{
  "vocab_size": 13027,
  "rope_fraction": 0.5,
  "attn_scale": 0.198,
  "init_std_down": 0.0,
  "train_tokens": 1890000000
}
Each number is 128 + 32 x the weight over its row's rms, rounded and kept within 0 to 255. Layers, rows and columns count from 0. Numbers have three digits each. The size before them is the row's rms in percent of the matrix's.

# layer 3 MLP down (transposed), 2048x512, rms 0.0258, rows 182-236, columns 384-511
095:115121111142173031175125146156170152127165093155084143152151145161151061142131102169102116139128103151162116157122126088148174134113156159139109161111185167142136170099141070193087102164153082145082152149080081143155155158139114138170200092117113102091122145141167188151139121223120132142065142102104102127153108163128143083108117100128161196140133125172132090064114098127082109112066
104:165149119064163117177131142078114197173121120163156088098115105184142203143113102095128148162182137103131148163151136115202166138094087111083129208028150069145093181167116152130137062120116160136152123131077106110072175088166153119113127101150085130094135152097142119190129095127126108128147157097120102142133130136106129090160132106127082186071134092129107078146077147144064127179156
111:164107148108144115182152162131119080117083073185125126153136156075134074088163112111156132118154187143118164092190112092123199119112181098154104173126151103132112099153142206161130093123066174194195147086111190152163122099129140119179156132084151097148189159184149118115110155116121145123130118170089095070123078167177141164157088109097158104159107126143128179138092130156180041125137
095:157086201149161153163061130177167113132096152116102137094134088130144099230152106106084129110161114091176158093133085126134102173090102070130125079110167137121102108159139170090077142143094133141134111186094141139173087149111086145151119123135145098125153124126127122135162144156164107184141114099195199138159182088157135110153124137141087142148115114148117087130134139140068119108149
098:146151136133146125141125099161123140174157114125126119105094119151173100112190040135141102110107149121096127169091158142142107169116177135100196079101134174110139135175171107149121135124113120153138123121097097131112085116096149106109151148143173155102120101132113038164143091139108112113136143193070045119164161114116123159123132164150181127099153175183108150111148198146120194115124
103:242153052123126059084131134191159142151166141052082096111146085114124118183171151079106101088172129114111139159151152123136145183160131162117132071165183161142139107148125101150128120099095095143140172206119154133199105160077116114116075111118048158118077122143121132110205112094079125128113113135151163123108194156118123072074195135141130079146125109135157173085164082108179111144110
102:159098138149111185142136080110119102161099157120117129097073144121101140115058130161163136123100163143077120160136099180116092127075072115181123101128120157087192109135240097094151087175137120115127119105122096107139095095152173097113106087115115140106129133151137092119118151121165136098139080178090155160156130126193161121125101170137105164110141151063112087113088185124160175098174
105:109147139186092072166100109161059154123134164112113145101125192129157161165116088146164127130149134148158122070128102144107130176042122145115132108110116145049155151131120114199137134145125083113115161084090178102072140112158150111202142108147127120125110080084171094070096136093120112132164081140085135117104129124126120147131140089181086105159067040131093092115122120125125141178131
096:106152145122146098121106165083148092090110100170084096179156084156099094144116110196096119125128164154076110150164142146112106116160130089158111090122076098085083103105119153130114113143121114137119133061151079146119130129141140085143087108176071111101115110153131133110147121061096156097122107180098119168125133114149144179149142156088105134161180129175158103080063084171185204123140
112:097128118123165067164123158131102164145153097168094129124164114117147100208111111114157087125125130105137084124104120142166160141094142122168108140125156107150109108151129160160202146118144074120078121095102118122103141089155136133112128170142082163101138130089068105150111117106143131064162125127153116139189169218102150118125107091016082136113101147192117234090087063136169123171230
100:150109115126068190104145080183103154088139169108088126097154138138131155118144152132148096100144119191162116130133095133171128088127074149046170143131185100118124126098079099097157162095126161087133113145097157119110082154115182127082190125084112109151077138081114072182166188108114137146152091061164127099141143147157113132139088106123119131108107169127113146131200119160105097086145
097:088148102124193158121131168147105133115115180224111153148115136089137092112106137101148144112144115112134109139095134129167147139144191182171165160102180119101163112097130127110108107072126093106171105111129166083150044173107095132100088129157163102133145126167064149094142116125145084112179153067103160144131157114120149125050064129164088101180061112127162113082089110117114109109155
096:119115120124169157110139093130148128077157099142111111129131156109183123107119138154149094122061103174136109142101145070142140117104126154181107092112083135136139125120145145113114106168092122141121148143110123113144140158073136100051174102146106072128195113148180101189153047088137112178180157158139082122143105146146074115131121116172115164140174119160091180126114154132158076199104
099:138147112102099153093136135145095132153106165143110104106156149123115121143170140117111122176096104137175104182165093069161170120166138112103128127181144094093104144155130114144139197172048121058157113136154138108121120123106100085141133119134099137120117118185164125135072183184138114157149119077144153103188194133126125070107157130114124147149098099078120157090134135066138134112164
099:123128181144187090111164129207170167103129114126148102134140071082145138137141131151085191074146158129122160118080093127113119152152130178139117083087115161118170144154174109164089126127089146114135162209089146085094096159112161125147133136081173144087180074103084178087161065181115135178141168121119088125072174126103175138123151101159131125133139106155147117113103126141176133152092
101:122128098227094092134126167103080136157099137132099120135176146095096143106106097120112160150110155130114122108162130140125134079152136109131171150165160118152068147086088148118089116133108077081123156105099174057105134164115053141185112102071138114174077143163145115116124131148120101167149138148178151166103127106051114127189160110153192121142123121159139133188119124137093146108110
107:063142065153150117104124202114115163123162100178148169135070104104134130110114135078082181082150085179080106083135127142102190147079128164118161158130053107135069089125098193175148075111110117130121094093172126111117207125114143128102154178166064113132117161149116102132085153104090085095134130106122109093136114082158113162123118172163143136181149122141041101054131138139167127097161
095:152166103109169179112134068132163120112117092131115142166083060078100115130099131110103099230148105116125158155161129139061166141087145141101159136172112083109137097098166161089062114138153206193085093119146109093107157133132101120160102146076123110088092138168071120089114103121096126101130120114206117134123169116058148142112137093167196089147133143132099079159124127152116105138160
098:148143071120125171112186161134138158142130096200105085098123151136105105151082179107092147154096118036131146101117103187123166118168075141089171155090125137129188077105144154176164088106076134152118117132143143166134083161150100107155116141112164199127125103083121181127102197111085126148153110092119140093116142091120112152134107157123114105103130155192138133159157104105190127149119
093:147167076151113085141157048084054144137090120105120154173060239153113114183132133115138108101157079181117075138066111131133142171136081116144154075122157147168152108148096148143134114129123154148184130122099105106140124084133105105191079129130147131163133161113092142069056199116122164128078130093094167115127140159157143137118161167104127142130123101128074144143139168068081152111138
098:154112146163144073105124114096106097079161124118136116152104118115121137131125097065155145152097125097113100175131125131113108120157102151150125136136119134098227097125108207179098136127116113143120182167202089110152187173125131122140125055129134110096181144122164134137109093146109135150179056161142142125105110114128106103163151135159156113122112080144117154164197096186124125167133
106:120068086112075116146171146156116136180149092160145115092145122125110177154092141149112081126110078179143140135170085127126106170092078117098130132148176154131211084172140138148126115109134125107126164070114167085135113129118181125153103128160127161073102143139168133120108092082161158099100091149130133182129144180144082108190077147107189079092162101130118133118104195071108134100143
102:168155123148147122107130105155145150076124145175159131179120061145107146147163112124146137085098125131103135093114152075112138142096094102134087175151144108088165118140100145155086109129145159139081128052146121152130160119130104107148156076147095158078087178128179116137116104151140118097101105129147084116114120133102087186128144135099163115173097114161052094087076165140154130190102
105:167076111135157106194149146204148150123166061108126179131133188107119110088113116121100096129101101120122142130098062069161118161109112147102154141124177127142213064066132133104117120141092146099123157138140151081114118143125149101143181205145151206066193096071113124155118130125134081136092098103139100131113095143199125088076058138113133113127136103145133115100090128136146139115118
099:124135135058140116211150126184160123113133104106091109069170111100093162141059104103058135094116137103112125122078152078086133168110093129147157166136133091122255196066133130149150141112129114105109154143142174110138168113153123176094103109156152187109140099134117149117160141059174130118161099185116159094119113075089128040193181106163144160160118125179136125093136135091144137116107
100:151085139129060113160150132132125086161145141109157134127048131179111122166088100124155187103132155091160115133111127102137125123111115112122141143031128134173194175129084129128122145144143125114178131082207131122117126162083128175139114133156162093077166127131117172177095147129103136137126088155103131106096161150092104137122110101147160110203158114126112131155141096065159128153137
098:143067125105090130136139106098042116165107143134167107131197148126105104134161142117129141170121162153176084184111132139129057148097157148171138123149131140156151088098126059126103131116111156116081150127106124112108140197142187107101118127118127181168132106106099157164172147081142145151185159180156119100179043128155138072129118105151106034111143109091086128143117156150120118160135
097:184110151083093104103142125121198134145173116091108136097083048136121140117085130141101178094133101110128170138090121133106143113113103053091170159133167093176115106123096136145136178111165079159100156118116150142130089147085139137115146119136133127090168107134101109120109196142123134102143089094119141123098193135121204116059136130069152095111118129108117112136121113154072174111106
100:147140151150097115123128186090117128174154141143081162143172084165123099101151168105148064169087111113104076139122088104174168098130159149132132126092218086142109077082123138143187142082126111101144146176165120138148111108140117140103188128133162083122076120174091128184086111162121068194132140100093154119121065110121093095166123149090133163124182169057163097071065145110123097106103
099:082132146165183149168102090099193091195174095160144167139134103173100089140118131113169225145132119158138142065138129121074090106118115097149059133048152138071149053125171113182066116070141087147185086068155110094163093131086059138147081132101111166129141103114118078105121118104068109174131202086101115143152223130146122153149149199101098093116126141129088142122162125137137126125134
105:099145098091159195125105180183125108189064072163101093091176149110168140178119096129118123085202129167108133111138110122128190156099089151181029127103101096084100144117150150109182080139109166094111091088128079181096170116178115060162094121146107111138143123105190155123110127170087096178118083158169116137153146168162110181130138132170103172088162044139147127211161192098158130141134
096:102123158113095120136146147149117098163129147160069108095146154095101101159096161131098105130172157164121187150155186132144151080153137107131126143150067150139078140120178110102079084133119173107127105125130124073114114068125151118097144178144188125139151191173138139128140137050122123132072161113098078145111102127095125150176107124198122152125134151131113172153086171121145066138090
096:114103123136131113143159091154064127124092141117160130132148135161103145178141181137074093150084065103123155097153075121185102085160101111104165122109182165108090132138137115133135108138104132144171130124158178103132089170145116112131130118135126070125121112139148132184043130130174151126095188118108124103150085139118083146175074098114103139175147088118104081096125114122098149198110
098:071165060154077127177108126181118145155160117127075082126076128096120138092161105141108122133108096073109099154144157161168169188051169161109143176108125085092116131070134098111129076076150152157160083121117081138166130156168150120105183164168101124144118117094138117153110195140113068158084090091137170067105157173121127162154134152114243192105097161144131158072135139126127078073140
096:125120097122133146171106099109127138118127122136122098087140120131101155134104098126118163129151111147059134147179105089122100125129152082101145056140179129148161092132101140126136132151113143116120120164123094142150091141099102181161149135085176091150150125091129137105093153133135168176082182126120110165085126102114105107146131067123132150154134110108102087123086127085180073115077
096:123093058103087144096205123142117101141132088175091107125213172108120178137160162105175129102085104156134195162106110155144109116130175140122130115145101094129113105114156161180133125163186083188138119136119109108121094098129122049140138158093097049165169091133124118154123151137147156141153141099140138109145148130131075101121134125148131113109114154150104111102128164101095113064099
090:133145101091138069105128130145145103152138135158117125120122146124139101166111135146095097117151080118092059157133128190132146100133128149106179159091065119144093130105146120143130128073116153132161092132033064117172093107079145091056080182162147137132166155145068158158147179127140108095157163137113115074143082161168073105168153103106111190088153118158060117069088112111115021126173
106:093109148087075149108146186114120132127138140119157107167120169142126106129156155139120122145177106146133088140073092106134069167064104154125062138122097147142129088090088154218102102080144162101122164120167129159078109136129153149178095103176136193156043176145107108125132082101129137083194139154126168117132040076175068119089062140131069119127140143155180151157095127113105123155180
101:095111149162145072186099084095113102116145130067149091190099124179137115139134151105162160116085110111140083161115144142156083185128153144121095144102086115093155193137137144210157128138135115116157127182131173131111115158127177104192110101180181156124111171120147141144162135135138115066119155109136151092104141106136183171107171138104127143202095102140133121159091113165137117144154
114:142158112179164055130165054162142148117117082098110098122099103166124168108119197122142187107108144110112101113136155100102116195110060186166135162150122129175135094097121170111156076176180118149097134120114109178182079096090058131109088098200144154072082126134141165144095054076109106117105132106172179121169124097106119138123163083124162096080141094043115158076091152159128171153122
106:115181115157135122120162101122102107096103146150121147126116097116109129173111125116117195121137113147151115111130198163174191172088128156103096148140128143109102164141092119107091139115143080135088119142077141086098121063125188123167179142158145101122147131141087154105119167162148143082118142159100109137158115119084057148146112098122149153188163145165120175106136081144101100105105
092:109119084123076132120214168126172078108113164144212127151139167108122090061208132127139120115088103179142128149112112120078155113162113144138127192142088084163177136133086088034098121179145120194176095180080158096132046134170161144108143113121150130162158138136142111117100145158178140151158135113165145155125152121151134164115142116181096158135125142141180124189142123156141098109104
097:157140146163178106145095129138117100044113105102180137175115091108080127125183179140155154117113179134113151163161103098142137209155142178095155121103104152073119119135116149118142124130021148094135091144105113143124113106117056137107122187152147125106104144116133113105184119137124128085079152173134181102115150172040131107160133168142149129128099142140148143131148098177077066164124
097:138090118138114104130131099094151173168124181103162110109073123060097107082140100166093157129073124086084135087074137080125103110130139167100131169112124156066113104126182119099077174078138177184151164107167196115092116111123139208119138138114150098106092107138187141168129112111158134205154116094141150121185115122126145087157135097118123191115150164087071143131137094127081116148075
100:134141128163111151156149114139115165093117132065139145162114156091111150097105146167160139128167089133118130176152141177137169140124106153129137121050115136095070162119125080139173109166150125110101150127061131057120141132141147133169157157201126093123107124129088127118165183143199107159127134160171080135117120135092080125104137111174146122195087123145173173154141175124151141135094
093:130122120158142096112141138169100083098108189135166167184101127072162135098133115124125092194115102159138109105127110098158086128117126163073144161098127115109096125141124086150086142151110121151133188165161103151073101101130125130133082112166157151125128152127083175113141186084151130163182155096125091141153087136086054172104120123109182119202132147100088118104155089151103120104174
096:093124156078132156117127114162113131144125077081111182101115077073166186113112109128151155111134191174119121099092099120183155117157132150051170130155149082150095161167090138150150079101114127081145098154109150102092150159161123157121100212091119169096187088077190135093096082078141103058152062092173129102122135145132090097072085159144130160059138104196112104187169181134129146160153
102:136114116067150086146129170136081110079163137142158158178061121123139166112113145176172098080096196139118123062142111164114147193133183150110128142147112163152081089157136111109139150125141094121172111107128138106066139185117158105135181146152144158126160111134203180110128118119115141095138123156156131172173130150129137129123189126176156097199100110129116095126150135133120158104154
101:150114165078084161114118105118179127174089141087112131169091195096134145133161113125193167229113106129104130115111098141124105123124136144164120136152164069144107169144128213104129113116167147133137182144118145157130091123134127141149158144135127135134120118140149154148096088157172141167156082107128133127134112120149098124094175051125155058107107124127114152088134113105167090175088
103:107125124111107130101099175150137180082139156139157107130074094142166085137092108127108163055132148141124128104105072139155161109185184103079137127128116136212187108051153141175104140176106077112167106090125133122142133105091137121096105142164113128134124115130122184122113195113108142091159091136147113161141178140094102100124148088152172089155198127148116173136201080113125194191096
108:120167140155089097142146127120133125126121193109161121118155084153108134096144153148127124161108155100165110176105160158097107180079085068152085114110100137118125112135168141095167143183152156167105125109130074154205124126087156094174163080160096164096146122145142139142124152181118147125160132080149177112150182186109145167094139141098156122152131129075106108125169108154135139092152
098:122109101159093148174163180141164150137083138114127082084158114122068114101081100160081079127176124098101127143148118154096149147145146136102111137133169130124110131166179124123161068059118104123113152128096088132173167136152122106182133085084155164095127085141076200140202071176119134137137111130112155097126150151171169144131170156072198155114124119111127101129102123082101116133130
096:099106116140145167092091126140081125160105112154136111110220128098147176088111150183121118130108101156101104152152105075148146132128116162117073163075103074142079102113168121126160129159160110149181094081156129120082089138180099123118104165162143094177205145154139139112079172100154150125143128094095156144080083069182178107126096145112115072157067112108125129151146134089149101116137
107:129153159177156069133171106131132158116130133140127151120126117159087113133176081136162107140102108092129146101104092162140148102086123163163163129108090093147251123116120134193155131155158059099139109195165151162160111155094123078134074144151131106096140126136125126224116116126147105071158134089161139166162109095131110114127171176109070152091149128139115113110146172084166126135144
109:126161107080157143113115135093103041146112108151122107149114170140100166144144131192128093117127064118132167177095094141114095138095137062116144134155093064108121123043166086152188127131104097118143140105084115098117121120135117164158116158150106105156147137098133193138137225079114120174058111136128129151182114130124134142136086109095088111154111119178079142151174193081145131126098
# layer 3 MLP up, 2048x512, rms 0.036, rows 183-236, columns 384-511
100:106092127094127162125109134122156131080116226102128102156121097102196156124116132107158131126107088166154145109127160112141076186118175154146131154127121092122069099160156117122083065174158128095139166116109142171157164176179112119100141013093087142149163104132158129105128149165130147102165101117115165094090125111172134082131108053129116137092100095178127163135121095134151107102147
108:056132100134121105139034168157109102113085167165164125110170119152153161086098085189104120104111125096141146132237153149095139144119147103134118089175150127087126145113167140105126117119112176169112173129122119132070086162175088151140198152154116101204068121131107097143136130073152151178141154096165143109101137162155148128144100194090075163126123142104146151102113170118169140166112
090:133146142071174096155126107135111101199055115106109113098124113090113184114128120166116137115111101113153173120127169137156157143163081103106126099118117197077122155139162125105122134060143098158114128172106134130148106166111162112106126106136172074129112145123154109129183121106147131096096178154088166140097103092096091159144131117065160105124118126124127095118123133125123134153066
089:091109209109132141134111114178106150169108103163104081101124142173111081139107151149101142148070081092130130094166175122116105071176055134113110113128114117104152147085133075122114092150148111141092190127110171149144115125120102113148095116156134181187161099140189149139097099135134052088175160182171106193120119164160107155150132137102097122196146072151147112158129068124120132147094
105:111173114086132091059064138135169104083109093134106157161112151130100177089168096127181140129103098161096173124153141065080153119164159135147132122159141139121127197148148160145111106097179086116086152071120153151106120132089178077109080109184072139101078112119125154137164173063141143078119169203127133129143128110129128099125145144107179126189111128121190149179124097099178124151139
104:144083125138108129128162151081176111130140205133143137159130113103113149077049140191100184125092207130147154143157140228043168135153165184111099156097165171153141154123136101084091103098140160144178159112132156095096111128097133114146099185120098186134089124123130157083124107124164149140114080149114200182087155145136138122178110129102135168102159124080139075052125182177118135115140
098:082110095111181130119107165171148053084137114166118119076099136166113106091092155156128117092121133155110153165119138197133086184126113206130129125115144146085067127121148115097122162089129105069091113116116138138128110159112153133118173129192132235079190189168159149173129154071163079052105125112107138169142127138144126144157125174130124166086113078156143115092115158136097127106154
096:152178103143147138145101124139158119089120123103084129134107117196141189124132109118132151151141117154163136157135128116206077151116135116110147167186147161199115153148112145122107169155114163145119105137114178118135127115109143125150101065160109164089076154065130169100135120126138125069127157147154130140113093129095111111183123148130217124145186141124129124179099125154152181162148
106:125183119121153132151102169129135148119154132128110159133143096061130126175122125156090147156075152116102168168151143116141108091143153140127172145122125112068150187150175092154151110121103085102094125088121053142097108093145061118063136167144103155047150218148099088107104065068109132090119113156138105112144114109077202139112114179089085104175095163117149128037114102080186163133178
107:103107159194075169142083142146169131136120112056099155114105114133101083074120126167186124128137128164083182110114136145155113100160120166094151108106112125098104165101154164067142156137104119107134132121094114121098142246109113063079158149131113141154108135165150099151155163147170120143156143130149112131145192157177136145160083184098100093132052162132143082061165100147122159122141
097:115125129169114148086100139172124118115112127163088217158164108088136074106155145207160114173124144107127189122127145197092150162152133135112114167135143115104076190112125139126118087155096172107127147082120142094135134184209111169152085123192149131111130133157114075118120113156110126098133161119140152108127144101094173103114133144137127080092063139089137116070121086144097140182137
098:133125150124093203134112138129135101106068176135146118141102149131128170107138152140133085133093142129093168105129204146147206082174097117141160129120112092189136174119111096088179140104149167083133086068120089122121185148132092123189111139105190164132162136083137129163145158158106138137099171114073146098154158158112079180181130116108144122141115150080134131135136113105142172115118
101:141187048192120110165092140139158126092109105128163125105164102144112136131150078122108134193130158144097125165125157156136080186125142129108126101154098099150101130174147159175091093150197099055144138110123164145185139088097121137166124035152078134132091154156164152153082159090142070079135178155171124088110167137103071139152073102149134053102074127095143145115116148147086049076148
101:098143149119074156142126093158158093132106127105092130169100179107199194127116096181149149106095091166153151148153141148178129104151098112137073128120189107130139183189104070105171114125097141064148181124132100132171123130129137106187146097158079144155093137139143110131144100127174094092191094112133097122134154148128073146152125150115145191131120153103159133093129125104165102100084
106:184126115140109076119106154142150119121151074091112118097178049181114089107062093173101162150130155094088110107154128163098175128168179139132156166179138103099064151193077150156091091161094074072111192154098125066144157109102053164109166054159106140110074142185186115144117078144140092167170137134134067133074151119132154142150122123106134111133075161161118158158122117163128036146172
101:121174120109169090058132121147125153113113094076116130123135113143118123137143133091145105143065112200164170119145117160172154139122114146093156148109085121130127106136142151144170087120124107167116146138109192119137134159186166094112121087110141169146133128100146172111099145132238163118111133149139144097060124114154137126108143076120094092136164186153164141117131127143137069094098
096:176152092121144120151104142173146139142127103069170118113114130102071121074094152147115124135096141096199093088125114103105156173089175099162118137114137189084084153087207148128154132103166154089092119115095061077176097166147110137148148121132120063109135090165155111109088103136113088152112114190143110111151163137124076140181086133140131162129110149157187161156075151146131097155188
085:179183081149092152083112140053144095062087230101151097136117167155123132104159126157129177131069070094156116157130178149136123147145114122142129126132150144144152088134094111138146147129122113089157197132042104113124097126145154148144129070089141121137112129164123122147132153096155167146168107110133125101082050090089063108144117117125130082128118167158222117123158125148145078133115
096:073119098147176139128135090129141167120100085090112131109198119145136134168165161125093117163093137186099065209139187111156047116129116182105162093109108118169142184120119110133149109098134167120141163075142100122063145132138067042188108094113114129108107140098171123186104176124087088115151153156143095134152147167091070116136114104123138144112050118075124180110165156146130206078122
102:096102155098100151108108208127171077173156142098185114166083061168165124071134095098166176109082148168150138152125139190148108174156185107110092092131145114149141102127147118151111125126145058096126183107124159163152128153154162145108070056174106179095153150100173155123041149110130139118125141121106168154108136095180168129127110101166016085177097177121151088118136151091166118055059
098:144105118164135137104094159167162186054139149088135148132083157123156139090131111134118151115099126164160148096085169138139105153153155178136125132163088104076126081107149149143160154161117134098109149056140159120149127123194106157127101140144112188148131197107168153166105114114150160122148093105136143159101104146118130095158112085110144089095146110100145119153102135131178106099149
100:100127183167128134121135181100118085181137205137101123078074096081065138128043108114089129105150116140133094103130132179101079121113189118137130056150155126146099157104134121096123158106132139075160147129125141103124100117162161077126149153089069134149087097098112145165107098169177172113166099114050164108146185130126149124192128061128102175124103106122115104148180114102113166119109
099:083164129153109155124087159100139114154107147064082103062099126080104135108127026139152161157122107143184184133145092078156134123120115156137095113174071173147112141093137123082132159168110127069121117157100140135167139176086069097142174133137103171176070146152116150145154140121159123125083137148115129109110176142120139102134107121086183118075116145134112116072122064154140165123161
097:124125135108106110144114212107142153074121180046078106104083168138133120095072102168137126081099109095121117135128181181134088155119113148117098150161123106125135169092095154096132146104141096107107148068106120175165112133165101160145153167070147200118143148154141115179091118096176135101171105128014125151121088077103096104154150133150125141130068134111176159085096134158098101087151
089:177124127115072179108063126147126091110093150087148090162166110162096176057089090160161214125078144085138127107106168105172094148118127127149129067165148134088123131181079111122153135159152145043136172082097085137134123173155086196124145065131138120132150169149176147137135134101098121145244085160115132131093083124127152142091096115118143176111110139140185171075112136143191097132083
109:202093073090149128081120147126125121117099194143132183112086121104179159087079164155192137149169112142144108139091121116139148173133133160079135123124081147188094075108133163169118155119100071132135143078064143116139129125142129094136116115126077150202183142095125152145142139097106142160136181179146152103121144189151096200123145151111107082128163025134128147118112084118142082154157
105:133077141150115154137128123175164125123077091100172101139201073135112178140045120132090163151162118124104155129137163134196123102144139137116143117154117104178153167138076145093176061083112143081099164133060048081149096133087119109162111074134136126119185141169212080188137100142179101144171126163107158129121140127164124157123106217096147140111094106043167179097120139083170111163189
114:181165149171122134123118145062147083127119153123122167102157099093171140053115123140118116156171160123142101156149100116138109110147136171125122087140172137175127184070128158105142082180150169112118191116111160174116151145147106091148139076194089120097143148118157058126118136176153131137136131130144115134152202179070079117125146086123103111079084060136150109134109182085180108117084
094:096089158092113154129105125110215062141140111116126137097161100154079140115080155161096148159129143148097109150096121145148104157137142155105179079152136077126087154150123081165117089135109116087119066135120116102107148159125109125101133118166110145168100157123142000125139151073096110088125121116069064133161195174076125130119134152080085163087112166107184154134116155098156080143121
106:141151055057153129109137135118163111064161141105047107142130101101131120104147089103145115109111134114081125161131112135126179098126139151138115144114088077152105148126086203114116128142099149115125155109135093136169136112125112084103082078139128127088148146097173117140123135118098133122131140175149155131147140085141105089127164126069087119146100124139125142156142168142152143059132
097:127118098075154112135107092138194112057126150099116102112118167151151134078110117150162128152093115109100170120137143107068145099188147197099119142173118139103088167138151144171161060158126090139085176109098111120181102107124133113148178069086130171131133155157164152134196115137175115124097131150090125114142104114156130120170086130056170067146168122123182159123122064119115153105097
093:175143106122152105120108175124139131081125110051150149084112114131116143087170123112147120150116116116172181114125165163155143166127106110177160158114158140087128148124136183186150135154152117101066182172108106131134137135125175143167162083153170132128075169076162076169104086159178133105138123161112095130094136080156148125112145177098100084205131103172099141128129094119122131126134
102:123148115123146167122113147152161158138152134134142090172113180117095156131105130150191150116098098140068170148148183156176153090197121100085133111097104090144116146120160207167128151168090101141177142107126111149123152129126148097087101118103100117134132196102110094198166157128120107172086150126092102083094160153087115157122117133139179119098021108131099186112115128161132097118155
090:113146174150102115089101116120148122054091134136167102128182115164152084077105161167133110136120087073149185172125188135134114137153159108101142096159119092071142112114212153097168031178166137172108127087127099166088123169079112078143142120202161104156138150167160100122131108143154126130102158159107138130144113102119081106123149106146123151164151135151147120079157115122177087129099
094:093110117072163122143126193083133053112110166061142111129134150140121173123135102181140170138183134090149200136161141116189124133171154152090099130103158142154099152166154110104124166125123104152125107161131096135158165157139172126179153054137138066115147072088158089184078207091138089138099157174133099084184161136149112102168137160070109140092124170150136147089156137124123108151111
101:107159145086118134116121114150097131107110139113170161174199152136113180138145106108147113116085139160100122110129148123124133151130094075178104104099166159136130104165106172143092046116143133129123100143132169109144172150192173081092190100131142112152149149157152143093137087092113123171113099129138077154124157136185136137099102172121139156124067089070126131093165159115132226131161
113:103111127098177208089116121138140144133100093144129139102145102069120157110067151181197164123124135131121113157133159098145137142163145142143158169161108144132087085088185117195094121121069093048154141144097111049106090157095086113131134048086088115100168158168183073198132147088117155150131112088159164099109096142144117171133105150081124107097146131125124160147117143109146091104165
104:074088139153095132109089162128162151136104151132127172135157113099151129136117124091192155105063143152098108160125151107060109189189112119201117130118111132186141125143083122118111091138112150090181158131098120127133087159163098089135187125148069078071124122114189103157120146118134126147159132183119154143173159126194110139092105163106137170149121077086126149064196164149114159124113
106:081115119140124087124120156127116120139138133147095098089120098179143101092128141133103096121105133101128170190126128116106100121138127166142173144119085172090111181108059214180128148164150146143135119138088057148107113124107134081108150115103124136139109127131161123177126134112173136114112158167141162100107122170093105140132147114085168132106126146125137085083105148114167171104104
101:154174128114134132050096151114153103120153208129103173082139117193102105100097174176161121122106132066134178121159165156151154156151170170138186133167109099137051148155217109158114078117167117082071139087089049129146105123102140145136113128145075127141071158122104128212098123119198181065117117133095117102096115186085099147087126078105119100176161127096130124115127123140117118137118
095:203142137139145157117132144124128151192096135095123111090111109153122122156102138185108158152118142120115124140135124170127168077120232133056199106153144136103097103161147157177184117159127101122123210079107137147097091160101138113164199124144141125134144106128132103178134140149134146103178093191113085087155088149105083192106083154160151110106093132104106174101091166145115116109138
090:145164160163201138105126114140139093125187127051101115133108160183109121132142148170140162146133057156105122139171138117123116104140161167183124061111121115141123135117150148125083118144159091174078136133065074103149170129186110131179160145133109175096127130152088117124139134087172142123156176163097135143147133135126131111144157118172085105155087151159162096144100124147123089169158
109:167098088118048153119103115077103125137092193129120102154093151143106074048157125154172181209150077130109112090091198109158136094157128146144079119127071119109142184147176111153122092132099110148164180123086109105135107163127127130093100092160143124063132123155132112139117162154108115122114141147074153139155094166119096135120116226133128142090107199092111152151126147078164140093131
102:182124060097129141115099136159146124104151110119124117128146113093093104111128115080109157108156141120126198104158160113128098098142134123140115076161101144118096091083118140061139158083107077068120182114112175110118137148156117149140125170117164128111156126131132125119134129083157089106137080136159162128109149147143133168115100147097164163172116068129137143128113127200158109092095
108:141168104092149143098124133143139161132114217083147139131127118145093143125112111137127157139111112112161089099134118148141102147104188163126105154154152161084124143137131132182077102134198104132111116122139093147088161174116094164118118119161119136071190098190139152109108145041169127150177170189137142108097167103113075116125137129089090119177165149082109124138182128168118128127136
098:116122187149152140131100141124136160101185198131185102102083156174153172156091045124095140144146175061105125115122110177102158097193109093123173150126054107151124119067160141111138127052134081100125096099068120096091114102146094135150111143127143169180176123073139152133140121161156171139205140108123179100136131128143141119150039120141069189138129139192137084114112096110151151106108
104:092147110095098127108155115129124121106134144087125135183094159134117167102051148117143135126130065068154084096129130114122152174124204116042145090086104073132135129186129112106131113130094097110135118109129125099081069154158089117161102096165128158206127126123142114132103131091118092157138097095086196081127152112125101136101151160123100130178102129194191081158139192106177083094140
104:115128146030155105125059182122100091082184147123131146054156078147166084106100140074116163079164146163110141066148147115190173163117189133147081113129113114086112065110134167153087165142141142127136114102136160126198156137156101073138109098138054115126215132154198156060084120124098087086152080073116164144099144144146138142134092189063067121105118069090112116116140081147189129157193
094:113147139100064148141129204134180122099050119107173169126115105140126136123140113162094108165103145124088113115143149131113160143177150084140126132150146146122134164133183152124130174124157110137135146127079151114128140160068075142117132099167081123130129131138137070212091200139141094114170108096154176125086116112175151092146122112098100160088143130137175178152122104143139075089102
105:140125117091118154136140182164133106119118185117118145114159121141132231089134151159141152123130145165149151173120138152140074159125075135078088056143147203154151133151128180136080079147115091166185155147160169158106144137171123080199137132196067169088128167118143112126064124099133119152130137148141091183111167127127132152085164143154097125139095122090111082096141092146195144104124
104:169143128135125135125084116178202133094156133129117069127154089091174116069148139155097101125031098063121182115117140145156122091174134115178092165166189146103088136179121131119135121189156118091108147156135104128153075120147170096133166105139136104167062096190144146142097127096140113128124184110105124135148177098139165136161195057119116169131115070152114135161125200168107133160161
095:196115152118082080098093106099134183104158189139126117154058135112129122136114081150135086172102067131169099127129124108170141048107126085153159154134127161139103150142120178114079199160189088125152146145125140165126134156130153147149145157118108100145089179113076094192160119178113173166120123137124176177106119151104094093149126093068138098098132141118160101121144088119111179107109
106:150119131135103184135117140123122105093152161107093147069155167159100189135115115151197139085158131113136131138145109167149087134187092134099142082140112152100123121169148184127155138115104139078119152135118139060082154146124155068191148143177127111170172201086184079092081148085137174090115142170055176108130206150170043184118148068067103156107094091091161102117126110064188135144175
110:083105064120133116117104114062182088160112142124077151173105122162093157180065100191127151183091056121173103125108194154105137114101104071174120092100123138175118174131169065124148157117118167099145124077092095114122143115178095112138125134157169117139124106078158129097117200114134110155120174140137150127160145193159145127121175187144137127103040150127138145113072174138145134050089